Weights of a small GPT-style language model, trained from scratch on English Wikipedia.
Size: width 320, MLP 1280 GELU, vocabulary 3808, 9.18M parameters.
Architecture: learned positions, tied embeddings, attention and MLP in parallel.
Training: 182M tokens, 11115 steps.
Each number is 128 + 24 x the weight over its row's rms, rounded and kept within 0 to 255. Layers, rows and columns count from 0. Numbers have three digits each. The size before them is the row's rms in percent of the matrix's.

# down: layer 4 MLP down (transposed), 1280x320, rms 0.0661, rows 1105-1151, columns 256-319
# up: layer 4 MLP up, 1280x320, rms 0.134, rows 1106-1151, columns 256-319
down1105 093:144142081121118139072148144112152126102133112138116150109151131098144132083160160149067123142081143150122102169099120115107187166139162156115132136139144095123113133141154108120112190111135111
up1106 098:108164133137083123149122116164125146141130109147113164127163121088092124130139101123104149193139165126162131118116146155122128122124120104096142144130097150120098142136104107115127118150177127
down1106 096:105102145118109154134157174111159088122167116091090130181136119188165152127116146138135096152160148111131124137101088106119107106175099153104113068126096137153149187107132137134161098130129131
up1107 103:156130153152105133098106152117137125145084117095100117127117127125095164170126151107107105144108121138148108100148122153143136132125136165144110061097124106165134127110140171132174166118145136
down1107 107:157156109121132145134143122093124109135119105118122127173132139119136121166161112083134108131106110120086161170195117135150126117122113169124133128164158119149077152149169119105157128101168088
up1108 095:077136126125139155176100091106132138164157089133117123148110074132139156113100142092134124154122153127112136120141130113106104173119132127105180127118092131122119113166149114102148150105150088
down1108 097:115124135150126160101173162116132168113108113137131128064141143097126116128122137096138127135162144157140091112102133113150122120133099082124137115140127135162132158129113137183142158114125145
up1109 103:152099137106107213152111144120107143156143158133154134081139139133098152126124126159134115141120123138160171161152111136116111130161142105121123122109125131110093165163100097099085134126137125
down1109 104:123121099182143119106142119162115143092114129119144120173075103119123104102124134135104091129118099132114137088080147130131139089092103133147106092113140126116119120129108155118114168144110138
up1110 090:157091076133143128111109092169139110148129130134156154107119138122085121135106076161130069133136142137140123108077080130146130151138134153157141166108164183094128121139137144138136126146118145
down1110 089:084147156141139130101159101100167149137102105163099127180121135106093134120115116112093150129146091097134168136124167144093078156088091118088138167119126142115158158104168121104154149139119116
up1111 097:086124074107117138150161168175134144139137148125135119127146101108093083124121136099129126132130118150077117124135151125166087096129121157152126131139138147145151139122102090097137110165137142
down1111 097:128138156155145132152142163115121132122083125133114121165079122093126121124135171133180140154124100102115127128127085069104137129167154120116138112134132126126135100068112083127121102139124086
up1112 103:141118108130138114132141119127123149075129134114098155191123094119143162131166146154127152168129078112129163138136161139161143070122130155138113130116096099138107146143116100107140132137121170
down1112 100:136149133154120131110124131117142084151097134104150133114115100132145122123097099124137099129175148158123145083092090109105138123144160166126094142157115130170144077125080169142125127094142133
up1113 102:118160073119148144123146112141122141127178065162110115051140149118132112131146093143137116138123113115144102115066140110121132122112166103151115118113144123134130090182140154138118126144194120
down1113 101:131160157140098156132121129153131104138158141124150134102154124105083122109131102123133103148154159111095119127113137101111115141127163099135091170092132124100117106134127121104134104146078129
up1114 104:128110073135131106130154162131134161128077135160131142094149098118136105148134103137132154080140141147060120108126134080140143125121158132142118133134145133121150089153081122137176105155130102
down1114 098:158162089147121115095088121136108145104138116120158130137139150078142134125119146156118166146084076130140154166117146140125157101118119094120121117142145103075148151146109163109100127139149134
up1115 104:159142132154135182117096118110086196107129111180173131096103118106100128150167111123123099070140129107117103139144120185113121126116165108125083132134121136156135097111078128140156116142145102
down1115 100:139101127133120066156121090145140130126174123173110155142109124157160090156117129093127177102140104107136136156137187108116140140099132132170098102132122143130124130155143175122156126141130122
up1116 097:123132188097114123123123134124153112104158138134087165107140105092135126189147142118111086108105120120133113080124087171144130105089123114139094130062060171127145115106100130148174116157151107
down1116 093:110112108127126122093166132165110138165103103171154124121153130122151077139114127168135127099145143085139092162109188089127173161108121116096153126139112101121199136131116096100108126113076139
up1117 095:121146117118179169140175083120167097104135120120129135137128138126114137111158103149159124109124141125088156154172090160141085129143092100099118111133127198150144121113102107151126126080096101
down1117 097:086100106145097140145136178127096124123133104121079125166148116129172144138105148128127098111123139129084123110111132067130118129124099132150139101134150114166140119141134131107097129151134128
up1118 104:086115123152135153097139148118151110142118123140131119136081111131141183172148121130093145121139118111120122133111113165127159114101142156149097127107115114166083110148150101125143118147111112
down1118 100:138176103105132168137111182137131113127106105185140118115162126089152156110182109162129169118084111121130153128113083120104119122162120153139109129127140157123126171176143149131107118164105131
up1119 105:140140069139117119149113151150115167144102139096140174155133098049098101157150147145137118118173116147123114147119121092127132157129131110130138103118176151106115147130128138122124112140148137
down1119 102:123141146103142204130143097156124073105138126119123107104133128136125130117068107104102131141081138129155108101159113107109132168116143155152173163145086125114116164135129139152128130114128155
up1120 098:128161145110088133110134074158130155152157115102106143081085113111116118126146128143110108114138122151134167080118102113127177142116181107147095123134149103166172108135124091160112115111123144
down1120 099:142119142117123134121151126142137151137112098099117109139117120162134131131179135099115126130141108163136134098154116130118112138121137145163130129099141081152130096137139081126118120135102111
up1121 103:123129114149146132081147121143110128125128139135073142106120142118134137144084115141122099193164152111138120149132088108167093091116119115160116094122161188098104171143130102160126136125147132
down1121 097:104081146111175160153124142118153154126099121149178134140179144150137137137144098158175106091078166146138136125134095131147107181122136126094098159156128120154138123171122123136120111108080121
up1122 105:118165116143123161123133122124122119170158147144084093111109141152126126099104131168145116111125117175140136117136147127136129110103115131159126113125174122184147071138121122138154158130140105
down1122 110:141147161154125122082054119163135148128144111123138142149129158151099176089101127155137127127176114091101172121133134096173098125141164130119121116148095101156139145132148141100099121132145177
up1123 103:111166099101141146105175137131138069141128131128114106124079114097095134147135119117166140129056156138132078155155119087124122101118150121143159150122150167113112152192115143088149158115103112
down1123 099:139118128158152137150147122111106096122131089119119123146185182115117129115149117133116159117140123157111121090113137116183146147145125142110158103146147137119129151141126134114154126096135105
up1124 093:118152161159125136137101087098075151128116118162126112144102072115144141154120118148105144104127129139124099081136120114123158153103103138133135156142176122160186143134071094105160085129178113
down1124 097:106116126114092151164142117150166098151094123160136122130141165129161116075106113137120125165135123113088161114165114106121130079123167115112111112126114140104138118124143129131144166143112136
up1125 107:182133126102125131162155124146126178075148147114076136120135119151140189124137168115105103156135104147098102109147105133129142127146139106120156131144139108170100087122124104121149121117161165
down1125 104:116134122141095110122160082143127113152122142112164113167126150116101131184137131120130161107157132116158118158112140111103107101158140125106137130166192145155119118108122079112131133142129166
up1126 098:107137126159118143112121155150111116137119112115147122115125171086094133123129107129161128154161108126113124168154161154105118158126159183125163125106086096101107150125131147135108158101126130
down1126 100:073111104082131191127151127105110101130119174128090152121143124154106119130126087106123138113130148148146133116140122136114159137134090155174140090130173088087142115082121103120157175141135134
up1127 095:108125111102173147140133123156156106127127119116130143174073132089123105121121161142109179092117102120133129126161152148127120121119126140134162095129142128122109158173189126143142146061088131
down1127 099:150126142163126110126104100159148108126151140127165121085143140189103116126157110165123145103131155105114120121162107144161173123102127146146114135149093126135128136138090158099124110129123109
up1128 097:125158126170093174119138117129107124099126152158103103146131097125146121124110122105135136150087112155128096139134095113109160126182163159156131145124137138174139150102119113115155124167108081
down1128 099:115090173131101132158121111139134147123152147100115142118112154108113113119176168108148095135148152107128104077104144139109154114110156118132174121117135137113101114092154138140108156139127063
up1129 098:126121149140151123173118100101180119145146120085142122148112122149111135127105087111175161127076119118113145121132122147117108143123131161118106120136163115132147100163131119099132109130099104
down1129 099:114128120161150130112140131134151102078160132184103166093137139101178132117098119111132102120142132145081105173105112135157134132139093117118109136092150115122147132147134156124126122132111180
up1130 097:142128148152166128120083129139062151140128107101103077099138089132127090138160134174105149111141171105152143123153106156122118126140100120157107100140106145151096120105137124124146115130103136
down1130 092:154110139113113181146128103092098109110161115106144146139132124127112189115156119154133067101072130140101101074148084107146117105126164131078106125110137092141161157138150123093127085123138152
up1131 097:093152093136146142172153133109158110124128117132133135139142080127127091173153124138099119099122142181121159078101177106123118114103133113153119099139144119151124110117109114116059115081119105
down1131 098:097160075155128126093180115082123080114100120101101110110139121175082161145117146143118116118130133146165139184148149139126105098095124110119135163141145107078127112085095146137117145112117159
up1132 105:113097106133131128123188126143150112114126169146159126109129104127136134164173137139146131100146115147101138086147138158126159122154125114080101098141099118151147127119119141133087123116161095
down1132 106:104117121116180107121159137135134153076117142150148117157147145169105123111111134106109138120094149146093131107135115124145107178140142090146136124127191115105138121161121152147108132150154147
up1133 096:126108127137165145122149115119179117170179141148097095126106094153113119124113106111108154113102116119155061148128130131123152096167147142159152148161108173086148107133118105134100142121157140
down1133 096:142147064120132099097173080137119117153110128127114139132152147079119108073149160196103094144111139104135165098160108127115126151127101167107160170120118172136119162126141134091105127134092100
up1134 097:141151116124112132130150148106155148129135106131081152137083126100109142133104070127110111118125130075115083128121125070163138150110105102110141138131118157105136112173125107145119134163130077
down1134 094:139142149111132148147133086092098127144126176128124123149126108094139178112089104110120125075136141146106146122145162174125156101153093144112113094103156115111152118156103140163141136103157128
up1135 098:120077104121116142127126129141126117142128137160127123134127154139164113125123142146143130110098153137149157104099117109137085114141137083151136137137133104163073117139084151091135080096135120
down1135 096:075143130081171166148176127118136097081161119149156137099128111077142114134118113114146185106148112147138121121125174151147115158096121099132128137131084146134136100130133135174140135133148124
up1136 100:171146118156136114112175134150136128089126122144133150147127114123155118120136134139115157125058128129106133161130121148085105090088132128148112136128117156133142102105118143122147125132119148
down1136 101:150120098118136112185143136113123147142140091142127092084120135150095129098169125155162136088143153160104127120112111076212132148101158162115131137104154133156152090129119154117140149140158120
up1137 098:101152127135153139171109120143116121123089114131088135124113133137089113089126101119154113101139127128135156148147132143127072132147146160158083131078101141158119121136085131098168134122158122
down1137 103:132134088112141105158141098118125122182142128127137154098137172120140179123160130100130153140093127100120112133122165119125122140140126122143155162133121095148166114115133123129107130139097125
up1138 095:096159125131126127107140124092133160133157116140114194125115143128112174162100106106115154153112172142090132163112108115104119151107090095135151120099117136155161112145112116127119150126081129
down1138 095:123136101159180117114086125142105125136127127090138128126187134103145118144127122158144106146120130126127093137073135145100074138138157123092133155145129134105179160117099130141178122092144147
up1139 109:138166137120142154149109120135165137172113145133135132127100149124103129170158100139124107146162131140104120164082142117139168079174165130112111149102097148151119109126132152154070122104149147
down1139 111:104120115144105155156135137150121140106139104175176154150110125092118170121111138141156122111104158129139140149118132126163129131098143165091115119101160102101152108138126128089098111123145145
up1140 100:128116136086144144106117148126162100126117108131159162106085149081130158118106134135096114118141089134159102122130163154108159132112103127146115129135150113103159088147108122127113126146113111
down1140 102:104143108130161111147149150136144125142149119143156099090114172097115124137139122125089127139125110160155104142111126117156081128125119081108136131122145163132167112136156120155141180126093102
up1141 097:130108107103171115164112155134111130132168122106109153117154140167141150121133077107128119158091142149138138113112118112129142140129127131121118079087150118147123096084128110108116094134167112
down1141 088:147114173137122161130164135052112134151119143163086110149135076126159116138158134156127105112143136117084099113113160160122132140138106136106099135123099156125144156158110111141128164061097184
up1142 100:149092100114154165142148090128123197136154143126105097114128131117115136133139122124088160138124134122089157125083114150129083141118178154113119109114118146140083146138165126087136140121146108
down1142 104:112121092097111113139095128089153151146148166133096145167130163088107138140148131098092118101107122092126103126169116110127157114086132160132142148142083133122124137150124086159114135155113125
up1143 101:110133116141127111124117109131122077118145097128123099152135126108122138109118089109135194115138118125108137142081162151128158131139167120121138159110109151105132126120132109196092148146096148
down1143 098:115125134121115167113127123112150139148149150121163140110137097126071082127177166116137113124140144125137121120160087122109123128125143103170139109128140135151087165097131093124126158139109130
up1144 104:153111138143127140114139090119095131169096114116157143113143154097126131132148143100165115150088103082128171110098171110125120124141100156137147131152106137114158077129102116101118103143119100
down1144 100:119152113073154083126144117133129110105090143132066151137153156142147128125107135110162104122116123095090119174108137108160148133129112087115121132138134105085159176146113140127112122159109122
up1145 101:129114144134138134123100143118142121172141130097147120144065126115118135177155156116114144159089113130097138150108109128108140096152128126119166121102100107077078119129105124106105133127140143
down1145 103:126126106164149117140113106129130165114105132147130146116156118139113141155094120131150117120087148134138144138124111131064140138146088129135165098134120155138153097130137109118146124112137127
up1146 096:121095124097125136148111107162102114159118091118093138135143130148126150111126179127140143094130128094091111116168150113131095156104125097101123110167129113154085114142150138132105137155147165
down1146 099:151142149130077117106156100176125136108159129133130123119156137113137126118103099180104142142147153216109128151112116148151122202129107135139156114138141155080153113127113110132142104128124107
up1147 105:156110137122144076118155165180127121130105117125143114162076149100161070147102088114146144088136116117094124132144139125187147133131137123087153080113117127081114147146076159139090117093179175
down1147 104:162120151126136106123131127142127152084116098125110126099149098106116084130141122116093108126159182142139155144111140154152123175145131142120152160176123130118098111107186126117112119182125149
up1148 092:168137123084108146121093147158133109171166089134129117155128144118129150132126111157115174107167099146093140131110096138123125123104136111145100104155116126107144171133135099120148117150145138
down1148 093:117120149126129097094131185084121105113067114110118124113123115117134132117149133116134111141150157132128115114110131153103160156132083128098105144131132136145136109157143116118145137115113162
up1149 101:121126070126106159104137093154119123177108134068142104118119164132149097134113153130116143109118201157124124159082111126151132114138169125128129131087102144116162155096128142105160162113171126
down1149 098:172185169122115106135147154079128126164137135141109121085132103138098170119133091079163092150165138133133104099166163154156120089107120139152101135138116104126134135123125112162111133111122158
up1150 097:139130136083169141109150155148176147128114124119179180133113138131099193080182166121144119148066124180120115115127092111111107132137172165126112113085104125109054088164152112124107098114126106
down1150 098:112178130125100129168121162142123115082144130198115144168145153096156119173119087122159138168151138104069114125093084128165129095108117109100131153143095151127196110114124165145185117135119117
up1151 123:155181116170131121159151162088104167126133113143138141123136153125093183121085104129117114102095135129143090126112136117156124111148085104132127107161125100118147091124096117083135133171112112
down1151 133:109135082140134122125128130090107121154205137160128133130143146112133151131087088151117127112144139124133091090110109125131136107147097138120156143125113111120161108082104154126145143122128102